From a checkpoint of a small transformer trained on Wikipedia.
Training: a variant of Adam for these matrices, 300M tokens, 4954 steps.
Each number is 128 + 32 x the weight over its row's rms, rounded and kept within 0 to 255. Layers, rows and columns count from 0. Numbers have three digits each. The size before them is the row's rms in percent of the matrix's.

# layer 4 attention query, 512x512, rms 0.0171, rows 349-383, columns 384-447
099:121177151102169122150155142175131093163084144141143188107143145151159138161166148170091110124085061109149133091168139135156106077138160110138144179171121098130164070155160124073059102120123141
103:113097135091142122116161115149163174127118098098165100110133126104161146120093188104168099160137073175149177116105171122157109137137095118135075105053116097139153148168091127188210086112108083
106:122110183080122120126139127143150142141126083174212126143090179100120141123112109138144136123124107153139170134126138152126153121118137099154075125054123119135185079124128128171158165118108114
090:130136132121109061130091147137103087115144146092073168138164027125121167164197087129092096107085196113113108155179143129053142142147155136144156081162135153066112157129125112128096098155111171
102:144199136141154137128102094140151101123097131163152115183129051198158125101143167155128135123141137109130101118131121129149115094134133135107096151139093141158134184124153139119155083143143134
090:116146204125127168142124143168129119140139156153170104136163159134175099092184176140123161171153162080160074146103088107197131090137144123121135114122129145150095059156129124070114121137122089
098:122136131103107086139133122143118110172133140099118132105144111097088157110126119130123105106140129114143141165173113128102144108144071120127119135123115074110126162145118106142123122140072124
097:153119102076142147111121178160112155115127155127121101118122125134132160124175087143112081090163090155143105138099127137083110109135157142114164126175100142154121165131168111093090173122136124
092:122070167069111085119139112150119158145084139121087180128102062108096132158145130109119122108139161176120144113147145107130116151108142184153125143135190147077146096106125106140166151120144084
103:123179075087158107162104138073081132152125136096079128136140139159196121140148140143136146127092152123174098089139095151166123063155179101142170176116122117126067125170138140092100142141136150
096:133158123136185124115184064151249135159113117124104174121166053123118153179095171159075080104164057177118121090128173099109073128116104167163197130195124167119153144118160090097091097116088139
091:119131134117157132137117104127169118129090146182193157154116077136118100102148129127081132188127116174120166119121147098173133140113072139145088105098098155162122098111126147096169150153128090
098:161160117169120117145135143157083130167078108113154118185097139183145129140153145174170099170105124081119170118151141164148114097140128077145100188099116125134134170150187141113134119083133085
095:135196101140139119139114150133149080112083159123135112117056160160120100141113143145128131142106071131114143091117159159174113147121176200140139182186121146123067100136169116107097130143090117
098:112142139098110119144160126135107114151126161131130110172098123117162117116158174164172170172173147062176107100082167167136109168116134116138118123118088101125045103169170133070184125076151088
095:144185132093105136140129138130135129134124178126083125171169070102129127078084158157176112151173134120070119133117123101138129092138089094082155097133137127171103139127173139101067071062104106
112:067067090103124132159096127058056168102155117119091101136165141079150121104074154121203175141109152083155106137100079127180148126179131075099128125116132119137128137165079192128114155154118130
088:069117156183222151117129041074204115135110065147160213131109099141140127137155145110046103140136129158150123132155131150113137099132116158132136167127094131093146128108071154092106088162089114
104:101109116096133127144097183124122138132154113154070137127073175107144115146211113116132160125100135091180075099106113168164176130147187082137118122146145089115123100163105131135096154118104109
099:099144111146112140144121134088085111112155140126082081180169132093128097097060145114136113117136203091096087136100030108145126139142123042143142151085125157162125187129140148160122131112128144
097:116075082110143141125202155145069117148111118101116125163083123163094122139189076110137141094132163138127169105198124135097143199131157111142058148101178116146139116089126133138129169080188098
102:101123165168168092139123120153156121099136136143185130103131138127126091103122104137140098171162107151138133137093131198155121117156080116101085106104053172169151138128069140177186143162162132
096:138109104089151147134153149115132148142132176129121151142138160104133105092096096128145175159164088168102102091073138030131137147114104155130142120123124081158074112150102123144123120123150125
079:117075131110086123130179139125076178099125067096104143114141134111132141195095171096127145103109133149139164133159115134130102196153153117155101069123170152091165122159076131151132123130154143
109:157122089077116124112105128137138160132129089104168074095124056146163184108109134146189109134146124100165171144110158113151116125183100044136118123108099062128166177188142136117166144136105111
097:104151074102133117135115085114132135151144191131134095096168138091166118080091183168155125138117131129113089157092127092166125127165137122109100127181068150138066127179090129133039127173150138
094:130061093132147084152111133113127126142162118166130089183124103147083142124117150173141109101130085147121108136112107164075150170142115086088107179112119118174136204137134126112149152085058117
097:075149132171127117141107214107073135104126187085152092125116159130175094108195114129166126171082102094158081134099120163187165121174126154119070122124120113138083071131096180129131105096129134
096:138067141154129134104174117107189142108108102087163178127086142121123178164181126091133109094119150154160101114152141143115128153115143179143088087123127107086172080108090094135156137122092136
097:065113088139113147125141158162035147169120137130107153136162143127158117155187067147060128115087170138127100110160144086086150144108116126148138112132196115096137083126109096141085118179198168
104:133123090074091163116134161155108146116117105130118070094125107115143116119179089093118169117136149147118119100118120117140112155108208110159137140115136134181140117151140119140184138131202153
089:171129192141106139094148088097097100104092111142077153130137097163113112181216140117090111107136128115142139122143162146115111136135192100143133137133127160109162113121117106108171112136192109
096:085103061139157133154117154072093167140130175108192125117147221068161127104120087115143155132087146136123137126131140131116124107155078126141080124144154100088126109135098168160057172190157153
099:097122133114123078134106130083204097109180114138125174148129138088144145142150122081137079102144204138148082151142104104132124102139119154132161102112135094097138050092115150112181123111051163
093:106108215115148125117133079124195112107145096106116165085143062118152159140181167102160083138151163129152122143126125140166108145163108096136094110106112101150121142169067134109213078090111107
# layer 4 attention key, 512x512, rms 0.014, rows 349-383, columns 384-447
100:152153151129168104102135103114130127134099130155120138131154141124133119136139100155099145139161117098179119176113160148125104114140185142217129161188138142060132167147186006091109121087073082
099:165131102132133125072192176090174136117073104186172136091131138139059142153112154143154122114148096174108161103096221084096049147000100102177095151118139122138163140081144048177124155127135108
114:166129107193182102089149180145135141128116078145155158123179132139100150184143144132132128098108112146150144156130208135091115149031074129128135110120195121126138121044161099114099166118170114
093:202103117168098166182136084154075101142143113112116108147068118100100075116156079118101151137139165112112025169134103137129165075104151118159075177135134156090150124086098123090104144140151117
097:148147132109118105200056089090108121142143150105130062113158147131143104081114107158114094100128114122161092145113046170196202103218157095070134131160115159187116138140123210133119104146068087
083:119122168072154108089089129145149142091175113106174138114133132136206151171145090104122074110110120093192152145084144142170127113152116124170174137166112115102087120209182095119112116122106099
095:144147113143132176114143147134081130085124120110158102121107115165085107150104158166118109118168126115011117120095133116124109116026141097174108114095110142150138132119164062119115119097126116
103:116137096136128116183121125118128102140120116148124112122107124110133107121085176132131126154130075104104054128119181126173108122165160140139132108140126131158145122143193125104168125158105147
082:122117117164127151159103130158118124134131139147108122140110089129082120117136128166142120124181102143104079110114156109113184125076157157095064131141125150159187100048155131099080149138165123
094:113134143121091138066173107153162155157104120079096098113136124111133153133129112121118127126156119077169162099112161118159070110124140150226130117140117136102127172199159009145143104073112110
094:162150136122143168146131098153161143107110168173121151122096116156059126108095173184135158157170129119002133134142151097159133093026144127140130160142084148138099104091144026125115143161107105
102:088102134139169126125070102136059160069176189160105116145171124192102170115152136197150107132118108145116168124104106097140133095146101151074151137112139138226106129124129170139104151121119123
112:181168153139165067089151109090122107158131100150139108193144137177085172111121148127116087081126133104106085123145112185100134101068171113095122102109093143139148180050116097103153129097067120
106:168159136094131107097148095149159118116114134149123152111156153089115150074085142123157108116121104134137135118099140175131084108164170143140173092197148092113111137138149126133126101116105136
114:135140188165114140062097156153138131110122109112091137118081173164071175136128094102116051092173137105103118187104174141165102129057125189157095109190129096170107143086104093148128097048089105
105:148215187115095125176067124129123124107158224099135094114126094158166139139094115169117093165141109061104138129116093079165168104184146117042120082165108098113097157163125149122132097120079157
093:109087118114117105125164134148114119145106073101127123089108125130196129120142172130140123114141102135227180115147137124129048129182099100219110130112118110141138124255135106123157125155122089
102:110090107119150129119107051148135122117141119108111144127147135143136099121172129146092169042147189198205124148095064127105152154139119109208170153091178166084109139188131104126086177140129073
092:101088129126126122038176117146160146115134092096102191100117127123155139179193088090128154139155101117255128118107170100159089162111169127248166142127158105108125157178168009107135130104145097
100:107149119096067080165139086112118109144171093048112103081151101143136163125121135115152120153093101061173144117180086147151146106243116155087153105128105103147126125228084153143191069153157159
097:122110132176142140144099202101088116140104191118128107169119158170125127141142142118126125141112121110143095098080094108084201132088158185090143126103154155175134129053111141144131120058131168
105:131154116127121121121097083100118121105082064133146092098166151136164148132118145121149106086080139166178137080097091129144125150230115118115093132102129134160116143134086252144130146245107112
094:082128145091124104131140186105134117103163207060098163102140141140171159170098139123153109183117076073114191093168147074151113155152128176102126065175144119120100099156144094119134082133156192
082:160056141157135183122216145148134115143094104171114111096105155144109075136126170115122116102191120136125113124115158139087100143016121123185121195126135118136190087108117093132115152120122102
091:129095150123114149089204131137110162109114092142129085101079111147074125138124142145095135119202124149083101125075198117100041113003142095185098114124141145145164117126139026125173144114115057
093:127138149122124094049167105112135141120127100086104151100122123118153131131123152101138105129118092138153205095126172133166043101174161135216135124146120113068128124189132060145128111161110132
099:116114070152134113162143120122136147110144074127165119103150145102128170142136174114108123126075111091224099134132105163134131139236134091119162123121108148131113098145125160138120141096123131
088:124104132123128099079103112120153117114146112084159093123103146107208138100125123100105131101113119145251160113111132120134083131208098142192150122130156097110140118234116145130118115127110135
094:145039123151170183109179172131127134128121131191122126132125150142093113142145105108091185137151216182105085148118128142095162159020091137167157187056152155084146104027133096128093162110126101
108:069153152122105118101100170107143095143130129101120176117111162119159129126142101086159139120113079157138142129156116101125180122060159190158085149184149108075138092058093115146154143106179211
101:135088088113114167110166182101133094166081119127089106095117115109135139124134090127156142104145076151120132141136171107077096163073162118071139129145170116191152091102126139166132123113171160
089:131107164156138147116110122161088119144101134140087088160099115142103091109160114127111148153155128112100083141098115121136174103091123137119112162121138165165152122041123104110120125118139121
091:086132153129136100111129162132115121125100123091151192084141169116205126123124134123125137126107096163161208120166157070121066136152159150195106128117152089083144130206119113127165113139161192
094:097081098111142140148144153138183147097147091090160140101112118125174152132156080138102148119116131161177151103107132158101151166189097131144155147116114133110119154236125171146091109160105113
100:135088115099156127075104115120159147071111100104123105112092138145120116139173115144096117110219182145186125111127159115163085107139113125231131145116116167082151155137106097110120142156086046
# layer 4 attention value, 512x512, rms 0.00977, rows 256-270, columns 384-447
095:104135148169168136136128097141080089122182116132106093156153151130116127130114108120136059104135090074135116106095118138193118154110171078151084091121151111156127128113129126129121103163166154
107:149161143158189106114113167128202102108143162093167126099106167183108153122079118083105152150117153183131127046151112124127142111152131110117099150143145140134088173116160108085103084171121116
110:134090110127106135137126104051179140112137111150104107106084126121090155108095122132079133128134185130109102156190096178144147087120021129165082156154112077117127186102159156135116217109184111
101:096108145133155127131155142166098093115140119139165043170097101121130091118155133133100153093149088151154165145122151208170146162126156071151146169133095146127119133129202115097166187156130075
115:144114199168171194096075150134090109156151139122214110129147157095145037165110156135146120140143098085122114163144157168159127217124158087120158117140104146164081179122145169085129106139104156
125:183168119165144153139149111150125090103116119128123103137092096112140142078160163081146127151128055157129163151115093117149117119143151121120178171106098137144141173122189163029190133127100114
104:096130117153146060147093137145200112126100143105115115139131178033077151091145102140180116184125135117096126132119103125165111095135095115117137141099084135082119148134178131118089098135193154
113:103143137090096078125139101125210111091114133104164108122053107201165068141181081135136058173103172161117101103112123142075155164110171162102074134078136086112114120153106133200159064129068088
113:135151134095088154108098105188198121140110103101096128113131100081161152167066113142139061112098105141122126129103141108187139150140122152158046087167136170153105157112219140112150105180076152
111:137166088084103114137122088111054147068105165111109113111130141100094149195116158101190144106167117160139163065102144143114129057167138162137122181103191102131106103151124111066070183101080098
102:103170131119106098140135111109158179100108170177132103129130124172155104109151103150143142226116155137128114119071126147189154105111181128104124154127085114133136078149119129109186118092137086
102:110167104083080099161115110142126106129087116107178154136161123115118134134161072146158097101101174121123118146189152118124157122134150116139126119103181123137199119105071129158105127146041117
102:122084131123143175125106152156154117113123104108130151107197147147118159193123178185161072143142126136095151099182156101160096079115103111164162134142064129177139124146145135154118123173109154
107:140122069190155146144148113050116149155144105176136164136178104122104152087107126134157157232109104139136158085189150142139082136099112099134208122189105134135112094119053144064146121133153117
109:134131108076099106137122116098134145095091091110130193135106103117078205162103143124118056079144102185115128120185157109181117120138103167135189161104162121141149100148144130104123103137108151
# layer 4 attention output (transposed), 512x512, rms 0.0182, rows 256-270, columns 384-447
090:146077111145147098150173097120192101118109144138127150127064149132093150123106118148124148153091153136077135162124175175112134099173122139101135156114108142110117153070148127089106156132103122
107:083118125140130150115095139106118094138170068091108154125103057109123116130152051141106104129130102144145091149112106150125162175164112170110109127110133133104163082146143183143134167153158132
113:184172143141114132150137191119162104115196136106061162165126132142164156122159097096135167109087122127144177100163183164200177156129203136178068107128150110079094109128069101140172127131124114
097:132073133136117124079157163115123138176161121121096204166101175154147098126106084099112122111092213103083128123130142132131117110117163142145144126153092148041166100125113074179105120088132102
119:160158060086127100139113057092144085084136166195150173181071187099113141128112147142106169111123192127082144131116111123158142097102123125135169139168106117108147152100134149149118101112147124
125:112081159114075129129153161111063138166164105134129176080147142087121065121097103154120122108140120167089157133113131073092163149095133106189132058104155137115156092149121132149096165180143134
105:115124104125122144150130089131141131145098105154142150079122100086159144148185084115099145111116091163137134093182147131103170150093169179137089156151134159123133132088164141126143151168129145
109:136110164122152153066126142139002116165155140106125114177209152091144120134088074100124142144174109077156114182153144170109083114060141102126126110177129123144124102097141135096117141073159135
114:101125109117135132169094178095086148141164116158105146118110179151141101074174131101150166137091071129132155138144171111141149154135089112155167134118109086172122123171057144113148135093145130
114:115101122111124143118143153097189152200141065156163139177133146156152157164159071157082119164081140101150111126147084099103163148116111120130135097128136116090150119094150110126124083129188162
102:106073073141133130170126089116140085125189107168138176112158127110167126117092198129126175118138066158113132080180153092101160094134149100135069103084138098095166158086108184116109192156122126
100:147111153137144176055107082114111134060146118160116143098200112075092138154083162139153140207128065109139134137138126164142088130084099088116152109142139087209055185065106128073126145139162173
106:122180140121134100132120109124081083222141136134163108163066148209085104081128084103069176107127151140112107142113086185151171122219133149142097200107165109036143116128099138075116121094216108
108:120164114164136122159099111114175119107142128147119160111114138200087182144082165097144108119064141179131181087067070119166154140192132174127081132132138115091089115114116119165152153183133158
111:134063165138107123086090129129057154185151108093141118141136153161113074133148125095094136162125089104151122128080086107097139156144129134138121109116173145132140121101117092109144166114190134